{"rope_fraction": 0.5, "tie_embeddings": false, "init_std_down": 0.0, "schedule": "cos", "final_lr_fraction": 0.0, "train_tokens": 191800000, "steps": 5854}
Each number is 128 + 24 x the weight over its row's rms, rounded and kept within 0 to 255. Layers, rows and columns count from 0. Numbers have three digits each. The size before them is the row's rms in percent of the matrix's.

# layer 3 MLP up, 512x128, rms 0.243, rows 193-247, columns 0-127
105:100151173121129123107120129143088169136104104110116159104143172141128104097122107125128116137142173138170131136148126107108115168147147107141131111094110094106138195132138189121126148130105080114137111127132152107116166115134123108154135129141131133126140114140076129161094141143101079098099149148110114119129126171145138129110121104136124140047110114125149136144180120164088143106108
086:126185152163126158148107108133096168113120128099111109107150081156118089131126136128102131133164161157143128073136113137160142135114140095134156085151111185149131125144110118129101132092122145113109130097143132147111128104129115147162171130100068090143111151087121120125086087123186117141132132158112108137111135090147134138130144106119163143134121179117103155136128137091138143145163
087:105156142124099173090101142123092136113149079108081106123148147127181151125103168115180119129131151165129165144145126110113123085138129109155155110079109137165135150118104123141109156118153159087114139141124108115192116116154122089119157120101127117132104106116140130082111132072102153109133134123132158155127105146137127104158186141133146161140114135126115121156116126147160136146159
100:111071129134138110121160137148179123114125091111092160163143124086148092141171121122153106094113101097133100177118121157151101133125131150169085161129115084133083138082144103155102177117129110133129114155134124130149136143148131100110137140118137108152082138113102145100159137133116091099110143134147126190102124112119127108103145118165117092152141125163138118133128115122155096088129
104:095151102039126133163099137175102122114117122120117111127140141087108103115104132101131139152148132143126123157109165145077123158123166105083147165144111155113123162115134132107120095154168085137154112181111124085135144141141131146099108141168114130131106083092147135157155097120112150112134137107142100124120123139123140132110099091112143132108173117128139123154144159149122078108146
106:122161128118130103157156157162131131085105127115082148112114158138154119111107088098134128118112133164099165112132108111142175139122115123141089120077125097180138116126116161100117161138128107127124164079121156146108120143109132122149131133128151136114122082116153098155112096122124166113102125125107105114109131133162151106174116115071132164097135180105171108097121109123078096137150
100:112107149133117124132145137100095122124137111113168105109153122166121118142170125131151153112129136122135101129161020160122138136125143159104149137126132105168127121127125138133101100150091157127149156123095158142073131146074137116128158128154087126151116183118113137093125103108121152094152143124129115131107105125128148134110158143190150146140103087126080118152127136125086149121127
103:129105125096109170058122110158130119093190125126126104113134088136145122157115160119158084100176088121120139151091099162135133135127154109157133139079082077171117131146143139110141127128127151125154170117146132124162110114106124102108171127109142146132094123108100073089159113119162154106149096127166139115131137141148142148123126137127155121128124153098151121112100134110128155116141
092:137101119129103114133169096135100156128093066112138142120086121118132135162124113130113109142099107140119136128124133081187128138154154124114136125144140118152115147170138078161103177147088137086127136133139114153125094116121146142114186081137129111111150121137158117164141133145118109163114136106104147147142145151059140105140129156119139107114106178160130125187114119122169105111124
104:139093090146119139109137143138127150162136126098163157149133156114159144118163120128118154121140135187135093149120091158168103154157144138146131135089117128144128111137102088143130121124118125107124136061127149114101142086120166123189157195110103142127137143115112121072148131124095125117149107138156130128093161138135090125100103123138130122117120074076104106136085108140149116136123
097:168178135108106112134064110119093111139151108169099133087137131084130129141170158121130155133163142092107130121145117120125157132123116108127150124111125114136089158137085102102093124130078139105113154161108154112150106119137113147172080118154146143165087149117137083118100131106148104139115155115153111101127117095157133146159142149144119126156089105121134133162107157141102114176149
093:126105132111127138126166153120127207108172124132105086129134121116120148131123142139114109158112092166153128137106067146112104114147138133169155127131109128065162163130123160122077094159094138099136121126122127094120140136076118160165155131167127119124124150148143127133105120174146082151140120114138098091122140123125119135093154120139139107115112101143119155096104107150143152155077
085:120142162146137122126118178149141108106104127106105110170120160101094141111132096098101096143128148119169094090120153110123126134120158127129109126090117154146142159128109114161115089133132164126142129168135196103081124170156117108152141122082138107128109125107115173087149128138142113115147145174111095099115142122082118130122160087088149097152148103169097127101123123147104137145125
097:141147121138181129112165129130160130119130145104128117135124141176122126145119125150162105099095146140086159128114092131161151137117155147130141114133110158149128102097102122142094167202071134092116138146088144155130172113148166117117154133138073099133111145128170119093149104120125127139110075118103069154134150132148144133145138122138142123105155112094127119083122116129113123161090
078:106148102125128130145118104118151107129104137092111147146120115133107122069135118096154140105135121110131118122154152128144100145118138089131124102175142133161149134116126095161107134129104088110129108112154148142147142099126156157116152146129152092147127116118117144171136103055106137117113136105159108110106117148169152089139178199114138131170127122192145124101149135110181082117117
102:162128169141125101171153119092104117163117108153142102129167133157142108154133140141124159108111107087127102185128127143070097112144157146114130104091122162084177099168144095147143160128128131130152131124143116123121134138162113118135162126168101166128137118140124129084142119122131128168109119132116127132117168131115102093115138102176124087138155143116091101154140157118142101087080
111:101107112132093135141160163101124114137108162132183120119123150131162172141130144115082140132134169147112091138123089155135147146108114077124111160138078120126122120147133116130135144120133144147139159096089135126095119135110171119111124099106114127088087108104104123132113147123175096114151150132129136112133126148068106123091152178113161152142125145152087121139119146148140099161199
072:101180156109160124082157128111094114130132141144141141153120144118144165145103081107103152096106062122108162160140108164163135167161072114157112133119114082115100129157112117137146099102141172123130099155113114105138110177176133100161126145099127140091138089118106153103126164100136141131097129163127138132112127148093119136129130110133138095134136152165155126150135139143119127140146
097:180154175129143133108145160118136135164163149118122136102115154166190125137147170110070175168126161132168102105128136153118098120092129172186110114137149124147127138138113153111106132120122145135159099141113144158077107141152113101158111134138142146130106177147104138110103088141125081124119112113135108082135137157118110143150137116131113162105127122111140162131102111115109114131100
107:128079092086149132139105113144115116143110102142135140142098104143135144096171182124128093186121163161144100109132121122128128111116160175135134155156091118089133124101119106168101122159130120123096073117126093124120157171146100116148119156140090104118185134096146126127126125148145134148142121104171147165137111103143122108169142088119082130125142140141142140114104161150135115100108
108:097121140101107144097134115179107118128158096146142137116125091124121116112092109147113141130104141148157129136129165123118127144140113131144133120112152139113134113152110105080107123179147103148131143138115097096110136151093128100097167103124147149134088119107121134147142212126142137160106141122109110191131104159148077128145166102103084160126112143151164101179094121124159118168126
097:128152148128063121128186150123167102163123098095111168139085125129137113132084173119134107150156114115111162094084111121138130098166139136117115156088106160143136107106119143126126149137174130148100145173105120139128133081140142140105156094126149156138140075125130119172174148115096090135104121121131157163112127116115134112106172133115145089136140127127109145116124102093106115134106
107:120129119094150131132110118132188105112151142165098135151059112106107114112118185123146121121164171154137145143116130133079101118131134140097091082131086169132126125094150081132049115129117096132117107132110149133122124143138118163152124117132126135170134113146137149134135146154108111155109182129106131154121149167121153136126155104148142128147140125132130121152153124090180151103102
100:135133126148115164136137175122056120096137190148136152130144111115115097101151135105116202111128116110155161133142153150105152150100122137113108139110149089118104125130087099118131100132105127121183109123115153133166104146121123053147124158125142133148112131123071105131139139162114150147160125143112125096098142155148118135117135156115120095124131139116081108118135131147114106106174
100:140179094118147092116113094167126105121107104162121112107096159120144109186096156157086117121150094108133111126100104150130166102084105122117168105153104133104145121182117086159126124134128114147145135115134126124096147127136094143099146165112155131146110120155177116120132120144146142132122137109103164152152118159129089123161097090134174128093119141134145084164094130108144111117138
105:091152101107103133127132116151145149152105123136126125100150175092129137130097115127143105142151127070085135154114133121074186100121117125119167117157109155088109140146127129110089074112166131168109161108129161134150136129123117129134110142112136100143195123117126106136098150140145140094114164150105135151116123146137116131148115119072154142154124136170143147086100152156102128157164
099:118148129110174151164134094154148142161111093143167081147144139143093095153128151175144116127119175114104107122081099142132124103119128174127129148137121121135136131124117142170100103149126128097132080087092097144127151158138123136095117116115062136155100147127139134120104134111124133110126108122140132107169155190165124146101114119166120146101096090092122135098144154104111164138126
102:125128109136129174140113133130098166129138122141121139145151145135140097098152128124116109104172125106133085137127119184148085142162159120145077162135126110111113148148090069097166149138099106171128106148102084106106143141138102105117129130114124191121153126109142105129133168124148125144136114145125100130124090128113079105080099142121126118129131105118156179177145138159155090122132
099:116123112158141101135139122150165155155128133111145117085137119143162160101126104154137098095179104079113172155138080133157156101119091168096097129123112115112143108136138116144136109140138104109109147135134141085124109131140133135134098159120132120121094109101114148154105158102144142137122158189129104145109136142108081111110149130141093071158145105137137160145164077081119146147102
108:161107107134138128122130121175130179135142112147128144129166111137149113120095146132135115151116131107149127115112151115151140132147154110137152136112177101133124105129084144163130145116121111104114135134117145128136127103110120114164087156102117077131082121141145114115117092147157128118101108128117098169120135155157133175105129110123104109159186107058136193139163116071127169167106
100:152139119124109109124168128137123132141140159105085096099100134128101138119132109117150123113077105136130145128136117096111115182118143163145158092108138121119159129124163131133128155119087158092128130076118108152145131127111142169146154121094184139107115194141125118105129144152124143123108120061100110129095152116172128135138152146118132112175139136151149142107085065113165094120135
101:139122104119105152111107085160166123108140110139144144110175099121122100128176114078132129114123111127119121129109109204135166129158117132094117162131123112151111081093134144094125151151097131149131142120106122109106113161151145132096108109147111092140114134099117120177171137148180133057148128135148115113149118106148178132149125130109130151142142114088126116092094120090132099143131
073:125131169135173149138083121125119127186143127143180121135124106138133106157106124107119096095127144131131148129123120138124126115130127147118154169154122111113089111120128149157126159149120149159116102132113097101124122232189102080147143130130129101086152101144120119138081140144077160132119112102141120152163152098140138114132126105133109128129131119125172103111116149119117116158176
111:112136123121116132166125144114104161120106109118111166124170120127125155087128111139118159100108082131097136114106076081119144138132163135184140130154108121057108149109171119128114109106093135132158112110101139128146128159108120109124121151155161104139122164119110133105151082149141095147172172143131118159100097118100131169132148135109147145139149112161128171135088101122090134090117
101:144137131097167145102124142101137161108116116124117149109142196111138151120119140088074137109095118167154147125099118145149136135175132171189117143127095092099126164141143149160125127121098107143140147120161107115115117116138145121127103090158124148114124146124157127108108168149122099184119097111111158123133155100126138156149079099115115092148146135161069121134112159115144105106150
101:062131129131170136136130141161105115155133104091077117115154102114156138121133123158145147129147154139130109090101111079118132102102154099130149124129151121133131118172120120143143084113112137079107153148087165122178135140159151157115111110132129136078132130117129133117158111129116112106112110119129079122101128131159117173141158164105061116126141112096154123133155135143191120097138
101:146131104127143138121133100151096154162099098123079168118093110159119126126097127124124150160128079131060111119119137123120138110143145132093145180119113140118125125186097129124146122121082179118122139150147139124132147141141118138150109102118118163132131123131134149183159163142106116095120140157078182125164142122130114091130130078107150133115098120150164139119142079120128073129129
102:112119133113166141107132120131134108124171126135132154131156168084147114075112146116156104124128136110133153122121108097143166136143142083109099153119129131115201129105128143105132136120136088132126127144072141099104115143105144147146128113146175099113144126131120156135142100154114077059131159145148154072115165116131111149166130150120157146131083122177125108136132081118128101106107
106:080157089113146153122124142158111155111109137123091123129138114132088158133121165101151117131121122175115185162092115145130122166138112117151130129128110135138114164135150138094147143132142149176109129153163099145105098131115153126107111105117125140137110091127159072139133118102151135083126134150139163118085141132150124116127177118081138173168144136153107049130139124125107127104160
081:123141124136151108117135104087120112172120108108107163122115142139130131135124105105121152122125128112151146119112103099151146182120163127151119161092172112108124098109116076141131118109134085121099103178131089126096103164147171106131124115186090107133208101113127155123105122101094146137136178112082114143130136110114115137165146121128114126130176128150152120134143162143121157103152
104:156150139115120130160126081115135149113129109122076145107127130137104130133123122121180124121129116135112116139096125158101140154163107105129141128136114130148139145166144157160094106149161106084104125129089113077059122117169119159134146159153094140097149055127133127146109148101126103095143174106100151113105108131137123141109132097088160079170109123156130097150134143147129113125146
098:104189136142141128098126133146146157172150167132110094117136098148107123146091143134112136092134088138119071143126114087158111124097129089164109141146200128112094134174102140137137118116122126142122131099095152144163183119112085170159116100124095123120099137112132182141106115104147113146144159109121158137081113128120144124111119163131100150134125134123133142086130146140142136156130
107:151135141105152093150111121098128143111168129124136141151135147113085112155125152091127157101099194108123148108094135135163113084122127096119174106178128111138152110121105080138117140114156166107097126105126151128140164111122188153139134151079129080100091117141114139104085104129146145148153113156125104125154138135081127080148112141178162122134125120126130145107144105135137119139130
095:131123129116114161121107129139170100115110115136113107112125175133111073148135081128076164154108184121122132077100151150150120112121111148096152122150110137133111104132123113143092121160102120137093115138130162133151176198155098133129126120139142094173129097106176105130090105127104108098128120092136132143148155128134117150140126153106146152110094153168119129166106135095107133163128
097:127149109061123110088105132110113115169147091169102148108144157123133142148116140115137160137162159115110131097126141122137160151096124102125099153143153158099137100146103132098120152158148136143104144131099134100137174174099118138114065117114123106150147085131164114155098195140154123139132130121129122154143095126133109100145092080089169155146145141146116148120123108100129157135133
099:139115128129143148172151163102111148090114111155128114155152131080116126127109137136169138126094173120081163171128156179165130146130110112097111127157123100122098121094092140103117116151075113125103134133122088114171115152144084152079121127084121119106136147146166061110122125132122125111108128113136112116120113127144118138166123139108134150150118163150147130101107150105158141168169
092:113138122130122139143150138115125100142130155116121119135102143118120158108163128136112135095127119120122145121155132125090146136119122134163141180120156112137151131093090114107103125106192086165149099146118153132066131126130152164153139138111059130113128080086175161076108094097104117113114086155120116149117136101129175163103130159111144137115129115103141141091124136130174105109095
096:136134130114157157117138152105122141124143125108138140123144136180130170123148148095122154110113130097134124136126166094111112156156123107145161101121150134144091112108098140155132092131089165104138109130126154121178124129141163124104109124165122094135115118109094120122124134143135165170138029119090109093140149135160135111156135189142114114129106130140108175075110086109126109116151
101:112131123147123138174145092115118090135146087148071138143121160169126098158131125180116122134142139132153146136177117162134120134133132213155122111183118096150109123117177081132138141105102111104122142150149157141114106122142109127124143094125123093137146134126121090142118117156096116076120144081160115118112108096128133150147120126116092145082141154099113120112134120095127111103106
102:100117142112119144110120095081104146137145137183046149120150112113137129122137135122139152150139123131119150152093144112148161171103150150126109131133147109116139077094145125133099098138147115122101167146148125119128154074134137126123080127141125125110133093149103102123144117149123118155113165159161131140101138171147104136164138170120168119179165170117089149118126081134127161109116
096:095080086128140108152128140115135111083125154080145094130155110157150154121172143128124108092140116102113126154129107127178138133142126163108126135091125143175092138132111109157127138148126103127168105152110113071148118160122151178137135115179128144122135145137127145132131121116109105120136089120110124129108150154192113144129149108108111129111110107155153142127153097091157153197159
104:133098101123147118124117150098106141149126082151134155132136149105075120178172143120104227148163146110127128109144109117148121116113143116099150074137102114143111109149085137156133130128143127174111168133148115113108120107146118105109136126100071127121135150148136146179142073106121128136120146100113117117187130137116112126094148145128166133121105106111128147090133123143118142099125
111:159100110081105135111113151112116129123150122127114129093155125182105115077155150124115077124108129122153144125149105165137109111152151118107119110145133110145130102103163127135134130124113128161159147177133154150116126091119145157130115152096096142117144139127123090083101140136113125145149116107065096099111127155099136156112155139122064093102137136095084121162154172097142096155151
106:145114158109105122115126106108090088152098101116139147072127134106170141069117116119160092125131151147129167141146173127110120174150100164129142108128146115124123124195134148133130115137075125111085080164151123099134103136154110119154109145123169150107151154126114160153117162147126124138103118122143146100107132110111120093150141134114129175106156162134104168124131105098134084127137
096:093122140067129135098081138145117115120116124163142109135153145149148166173099170108108109131143163105095165118140144104122101181116117111136119116156108132144152136116110113130107106116147164187174132133153127141178100123123201127110151093108105120147109132144125105145116117117132125111140099112130111155121118091111143129166114135083123145108134143128138131119098126070175120163154
# layer 3 MLP down (transposed), 512x128, rms 0.214, rows 193-246, columns 0-127
091:129120100116114154161133159182136098067117167138141124151164102116077145127128157108118101177133137141143167128120143128140148128113111136154158162138112132165121070148128142152124113122122125132120185110127088127116128086150112149137141163151106072112124166137151110095145153115153161143100144159107122160137121106120146158118149087074138106110124141156152103130128156100129135092144
087:163097127104129095163114128106122176168170137161109102163180159107114122134153113144105132120118158108130120134080153135116114106139133154115111145130146148103171138150149132128148110132127080130114181117130120126156074141107100094132121151201160150132101154149157123109138107148111118167143096125122159170151137111121124151109126121163115112115075126111136170100126091146124140135142
092:120150130112131104129133129084170128083124127171103115169152135124146156111095094136103150099143118143132151125122157073141164128137132123072115158080099159149156139102138140153172106126141144130111130128139086166103135140111137141151103148135101122133084075120122156120080139129142142124157146111201104138143102103136125142122075108135145113103122084137128109162125097128154133116106
095:161152134116164140111125136136126165139139129134121122118111125108113124126166135138128103143111111196138152121143134106087140147128120103127189063125159125103114106129072143081155169138094102164111203135166111145094127151119160145118132129130121149150091157095111116113128154140145156150123120115114135167130069104117168130159155164166138133136125114096146127141126148145125134131106
104:105132138120207147112133078175186143092116158120137119134122121112115111098092111121151135147130114112127090163140103186135109184143126112132131141144078133085103128106134128125151132117098145144146143150139105185147109125117129101133134143157143110101119161147105139139128113107162086136160138121153143123140141129177124142155102110104120125161144131120179106092130096119108142131087
080:109108109101134111124158199138155136078123101127139142148170128173164125102130085118180146065153112118134096144122145147159111116120058160117137116101150137111138113072146134138122164171117114147122158145120090138099133117140148117143135147128145114144138088116136114142130140137133117118153090203126099149151117134138161124144134124101129111133152144140159135123104159134120122093136
098:164114125111168136112119146129113149132156138125100125112118072124140117130086122125074129108106075141122126120111199127133155133126122131136115152131120139161137146123113133146147184123157095157111120111119161143162117114138146140157131072120136155108115085135105149144150170122107157151129130151100128169126159130116104149123093111108083135124147216139103123105164152153155108139110
102:117093070109128158187099162117121121123118131142138147160157141124163136140109094099129164130114168133125109082123155150126167142149130157119132108128112114115153092110116109148144143149109132082139184170127072120083145121141147136138097125110120146129118124129129077098145127120083131126148131185132102147152116095067135102177132131098148112103119134122110150088109111143123127131125
098:124129074118106145134164153108113125121116112127166153146059110130160151139166137096122102109116092138140130120131112078137157091163126157123116144146142110155138181115128162137126161143110130091109173151132129129127095074136124135100161105111156102124141125104122127159136127124098100161113163161120117152137100107141106113127116071114083092128090150143187100141138120157119127142125
113:160138170104152172120121148092157144123126135134163110158128099146158117115118150134108129168124102126083124142124095141134089142154132103110159082087080123112071105120127140112147120111101157129194110122119131136119155161102119127145156126115144174156136149132135148111122112131200148110145128120135146105141143118070156146111129175111142091123130107185114141114111127139162128127128
102:133133111080096137159087162102071125132109140135094138113116114139133124134119143150144155145145160103137104100141134125129130121145137168116148168123144111107121139083069073105128110131096137134125154183108140152134103088142124156129116134145154087130127145127096104121117102112114084137164103114189088172146105120120121122114078149124127121134095111141100163172098144116161122108121
091:154129105129128107135111130159123124126124133191093167145131114121091096126118171107166147142124148140078118126123154158114097175108107178118149127092145083133121097131100095140100117095152096094112125126170130095170116134133071142113134149160115149117156140176130083120127105119132134198158114097117148113095143134138147134160159136157134113131128152100126119132157126140100120112137
093:134098191103115123143105192107138090152161098108093095090146154098097167122131130114101092154115158134119139119089151156104131136135169132122137090106155126145125133165081140156135117117160118124109138136140158123076110152099127119139144130102130135114134124168152151127114118102109129170139146135109126128060128137099143150107149104107132113143118145146122142106135097136081134188144
096:110151160122142077103104145125171138159098126122114117193172099105139133124144148130107115139115104118153078141108150133159105111153101102140135127137177127096158123126086136091130114112110125122120102095163102093123118132109136127158129171137172120106133151156175130140149135179186116161123122142152149094090104135134142134116141131151111091117131140135104119133121174116176134102156
100:141132095125147156141155119144181087152153136114142136124142124147130122106127128101132127153080139144149148175144090131186141119074168102143108093138110132126161121121149112173140134127156133149105118139178174152136131123110132177133127134109144119155106125090143167160101082104118108122128111139156101149105151167125165103156150147090164120152126122193143127115126111135113109151154
106:111126125099129143126100148156139124131161135114115183123112098076087155115158132146130129109160092115108157130160169131119121155146139113103134130173114094136125162084097084103112120133099161133128092134127155122106129143141140147152138156106151124128125121124141171166142129111129158102120148127140151115152132155154186159132090132086109197171152159147140079108140113128113147163133
101:154108151124154116120113126114153163122130122193110103088122108138149143118149129102178134103115163138125094146142161151149107143123114072133131132103140104129116126138130156116125121115116177107119130105125136154143112104123149138132130120153150093079069127151137111125108119119079146150115165150132077151112111090090121099139167169118121111132152179095172128140184120129104135164153
103:102143171158125100089131137113130132141149123135109122160111142128095146111104097119123110111107087149107165125109060148126134122179115116154143184138156121124133125151127112135091118145132135101118093135113165121101147150181114085132112162137172157132160099088134159139144173155092129111098116148140160135102176128152133134177162141115123114136118137142172167148134105133123149160134
097:116174134120156126127141136161143144150119118154131131147129126124148104165155096133135141083124103124128126139128130118106126158079128127086129144124159189156137112131183109127085156111125135144110108177147100133183135090135135107110126113146171126095179121127128106119142165114123105104120197146100144111121150103168169134147164149100147114127136122085098151153142070136128120130142
095:178125145128123150132127163125181106136160191175099118120168124159092117140097121100125151148131120110141079130130120148127120138119089190152173108119131154149121104133124142141098093136161123161169138105135102135139125151104144115149149121098135125123143130131130121098158128091141127159131127105139136170101103113099108170121131097148175139146116151103166146148187101133160119154111
099:141124172116110142120139103153177094163180115111146118158119085144186126105132075148112142139141125107136124075159126147156148127163126167101130131129163121133065122159117116129125104159143126129137141135162097111114132140126126093124096107183100120123114127131142107126135173135131124131123144121122073152125080124132105100113125099154138142167197106128132125125103101109086132129131
104:111175155127137096100113154118143111147088139100116147116125101124124164130132142146117091092156103135148154059166141149091139136121112156109097078133141098136170084131108120112103142105124112083164149097127094109165147146103145127123118171088109189136158143118115138173146119125130129106123105108160138130079159125102136152115121127168166135143125148097134133149114126121137160136140
108:148120102111145126126086133133093126130129169127156166131076116126110135111131157121138143097161151129106130139112116112102100121107167124133085083168106118167095100152110141140088129179131086155114154102057144132170109123155126168139110105152121107155116080149104105138140141134096100088108150159134125138130140117122129129123120122173146127163100148103139127117085145116120138180144
105:064127114142132097139084126111143141102115070112123135137103136091115113121146117092112148134146141143143144086076120085084143129166088090151127103145123145143138127134111168116139091153161097124096084151111142106124146145132177183132137080104137114103184149131099131142119117162099143124114096105144114119137135154154126151175146087123151129135134113119146124127111131141100131137099
109:157079154134125144106125116166184122145133135111141139147130145143147120113161175130101131154156097114096087145124125134136126125131150100122160070141125109126112120101120111138130075187093116129088143109155104123111141086097148118120155141140136128165164157133164102132157102159131164106116174101130112131157141128137101117122162170109138151126122191179100143128126115134118150132156
115:115182133105156136139181114117120180139087129098129115131103181079122126067158133143102134126090112154124106137121103123120118159122159139126143122155138152123117124124157115118096135163126176144146209125146125126123120161167143147168150096110141133137136112160140143133111133138132137113145155134111179125102117134142142092112145108109102135149118187128173126129148104112120089126158
100:171136116160094164095109124083149096132163162146113132128091122136126153076139124126167137143172156137122151084182139107134119107125149137149096108106137114120122117138153148136145121114124107143129150152125134148119145112108115156109107135133117128119141128112097097201135128167169143127095178121092096127168102129111169112127110146144100097165126120175173154154139109112170110120119
106:096119147131129083108113156184126098100125135104128092151129142150081159116138153134107148112126156116151091085107116140151111130157130134114146114139156137116110115094095129117168122121129124162103143155123121097102102145140132125079177103144115101159116164143125155085088086123128144137091132167085153095102140148107140117161102096091116085164124093099141130131143150089133110148120
100:173107075094121118120138091120116140086108135131138143114134108119096149152113113133123108081121123179118138108137136116167199149150082136168122165153086115091139109107137139147118112135157125132112127136085127180154158126136109155145128127148106142156140125138139098177148120094128108142164182143121136109105099093108139117093093150123108137098121125127111128148124082124086134148104
082:090147119098105134119096140119156121165160167097129120144109128090114144126136112145113139151125112149126115104140133138114126125112113177149135133135121151089114121127180159144134117160146109160159127117174123173148142159120094166109105093170147162101161142100147131146170123140098148149151124133177169087108124100123138088109113107131137113139071122152124103114102164176099119081126
112:116121097133118099142154116149130130178103144209117162130153122086092165104151120093120154130129140097161126079153138159135138140108138134142134118091121097098151123108130178148162155132152082099149142091129111090120145153092134124106126098156132157122136118160136112123117110158093102118159116093105118116143082128144103113149133150164146124156143134121126142131108112147100115122192
099:083106124120127149151162164113099126149166143142120197138151128101154085122129158104112155105139143091173128160115125136129135106128134115115152126132125131121167135136090052121156130057114122147100129116120104152180081144152102140120127131108082167096125125149153087126113082127128117142143129125118115173122140106119107110147164139141150096133139129144120139135119096140122096136155
085:107124127118138129125136113116139140151104126176107104134123127135116140154156110077106135140193111131132102116162148127146130131139150135135117124121108105129104124168118110134104101142152132086098147096155131130114146141141133075143171196152144144143089075095118104058130092098118131122140124101158120108135158115136149133153133165138129145060124132155115137096123080114182138112130
107:133133087099114138083118124114179127130138151114102131121140105166145147158164114137109129157109173113155125132144147172131132150058080137136158134117147128159141097134118167108177167153100171137115123099142128109136131102077121125110124109114159158104123126119128155109098114117144129134117063114167137118144145178155146107127121106150152124139111136159126119116142158129182100154100
110:119156141092173094118140137158128123117150113174135115168128131103117182146163086177131150109125102143122109121149124127145089118087151116145134114177144118151147093145110131105127137089090124130144117125104117124094104156159159147150145107125100158124136138143160144135114125138119147086153106038102129110125161137089121195122160124141128133140081138131139153125118154117141132122116
100:078118122135087122115109142125139137122147129128136107109127102135133122116146128129111124143129142129124113081069120094109121138087143090151154123131145096103114095232130084141080147115105149105121079173115138133119140135150134116094154115097103144124116144117128099132139148131131109148148092120124111127112121144112152132109181156123096196110151094114116154150127122149171096116130
108:157133102101116102124118139156100132121136103136076125129074153139124123138126125135144109146137075140099114144165159135136148082114082148087172125143137127145121139108119125120173086104130122114081096133157147145130137101117145170103107139169116120176134137122106192151107165109134117099151118182108154105157157102109118134149105138133144130085085124153140119153098102130146123157118
101:102096132147102133113124103140136132133140080154110132130109066121112145109113135104143086139133194183096081134151111135128112155104133152106172104162136106127121118114129157117116153113133147156093106107138117132123095142164170122072177162169148128125147134151141112124119111102109101145164122133133103079127094123108122143160139108130144132107154106103099165172121129137157118158152
087:156139127103117104160118151118127162116157133158117116151107107179154117086143147116165109128111138086174139157176120139135139131121118122138144120162120150098097157146106162143116148118072157115106181106143138154177140178112153120155121101152138136081141129193148114152129123099140137101149114161140123146126140112129155113132170157071174131103107147141140132127122128145140159130113
098:133153118154126084121138092107082105159074088130118118169132129110124115151178159111137089109154145124133117144135128108154101156177115085182121137106112123139151121116153122121083177142173130103108113184120162139123114102131145093153089089116108129131139123078128175168122112130110124133130156132093141115113130117141125090119121165137123135131110121137136119112123081166125116100119
108:140111148134127210133093143145118134133158130080132158158123120120117140086088125135191116122136139137138069125091147096140130120142161109076126132121090132118153158149090107110139149088106119120114164142132116112133107137125162117117137133137120128136122098115087110114069124170150115120129135131128087112093108139166166151084112098147147113115137155106117131132169151161115145154100
089:103124107109119120169113124116122116135103120149133135137150164146139107142085100154183111109124154139148110093099072158117112128131131138131164136134082171151134168144120099120145119111112155129157141123129088093149068095123186096102122134114142160112125103117122132102161127128109159149126105136127112109120131154083107126137166114093093154139151144104148153053086144110140123135132
110:110103137133128122150118139129131131082153116124170122134176098120127112112103154113078121177097103104113123124110135114089136108112157128139112154124132103130107109171164141102112087105099145079125142162145151149128123133104084137122088148153124126075148105142152065097154110143113099148101143094107132133128140143124132130095135142105093113129159149144141106105128220143122107120125
076:142105122126148127091097172110119156107144177095118124157119100140160173132122130116137128125140122131097110101149152097126108138117116123118132122118153137174109132157136114129146080167123106106112111106151121114128097095137100176128139116168117207125123130162143149084134109099116170099159114155150117142092127153098160109076092127094126103117099085166122104163145124146141130146129
104:097145117128134183148142133140077113096138109139130095115106091105140143103105101137149151108164118131106128130118153133119137147131134111145146131120113112113101137098132133094149106129108165081090141142132183173121150137162106111116116161141119152159129119107123169172095154167154121152095132089187101099102108140126112103166110115147125149172106098136116127129108069116143087155131
089:106135088085128120150163121122140103159160135148115130192098118105157108099107125140150139142113128143097140089133147157136121067119146142129095108138100133141134117112114152132132104114133126120136121174128113134099113125102121116135175107184102176169101091150060117127159097151172096145163117157139135141156101132119123147121113158117124118106087138111109138139110127157117173125087
096:144159104106171125112094116150166101135122137162137093113121142127144116136135136149129125098136158125098103139149137109128142105122143097105066099150108129121104167132116145085147155116094131132159094134091151148100147119113163103127099078114124140173143130128102151098118118112144163142136132166130165147131100077119100113199132143114131161122078176118112084117131128148133136170147
099:134070131133142141141135110170173145110142125130124156154118160138120151102099131153125128139127151117123137098162116091099129108130106136165133159136148143131139161147138180153096127093137100149156125133118134131149119116155123106150156135131103105138088170140120128091128119099173102116111085137150110147117135098115170127089175088123187112129186135145098134141118133133052111104135
111:104134142149157113114082125095129150211119130144118179100151165135097136145146131142135102121171153141142147163142091111163114162118141148121132106104134129161101111153117143125120108097155086142128106137138166100156159150162134129160110133120157115137166078100098148126078105162119127134120123137106152121099130116107068105118138149122139076123137086113120137126121103143159140145143
103:149118109133159141143151126107114158099145113095164125117135145154157160110134119136096139179147118126109109142161162150131161110119127149099145104116103150078105123130136105140151150108079142131127139090146108074126142129106117106103121092188129139164155174153099143152146156073093132114124137153099128097098127119093168122162150125115144132139118113126132168156086114164120119145081
095:154133118114137096127074107102136166092107151121126100083167117138120105144143157129119075110080154133090120133147087122096161109115112127144118155097116150137095117114094121108161085114151116101179168141116095152093143134121137112114161113142149164126089172148098121142138120129145152108134134095147126127161120130137119125157126144127127127121134088139132094085152108115093183151086
102:142141157143131106160115100122157169160136162117149130116132119178124105133125101142169081144107130107114122109087148173133148108148068101120116158120103119142147153134164160144126073128129113115159154140155100087125135087121110128112137138112151097170126134131121119079099158117116129142137118103130143162070142121152162084109103146077107132115144117154145115150126119118126141173089
110:168120100094098129117122152135164112159126154090109152108114116178134131115118125131129087162114143158127132107137107087160113095093096127119149145150157099141078115099145095089184138174107148139111127146143116163136128103119116159142129129134101148143128121181092085111130149114121133111173119151092130110142102130082137136087143143112090110123124147116126138168160127108139107148181
103:122127170131129103130145144154179089106145125122163105132136128185130113141131084119148126118129120136158126098167138170088131141137137129120113155127133105138145130144127142157130125125079111140110171116106120124107094134139139101109086182187158132137141089155159096105115099094174095117174121153141113137176159089147128123126124157118144143151129170113157105134094107161159132151108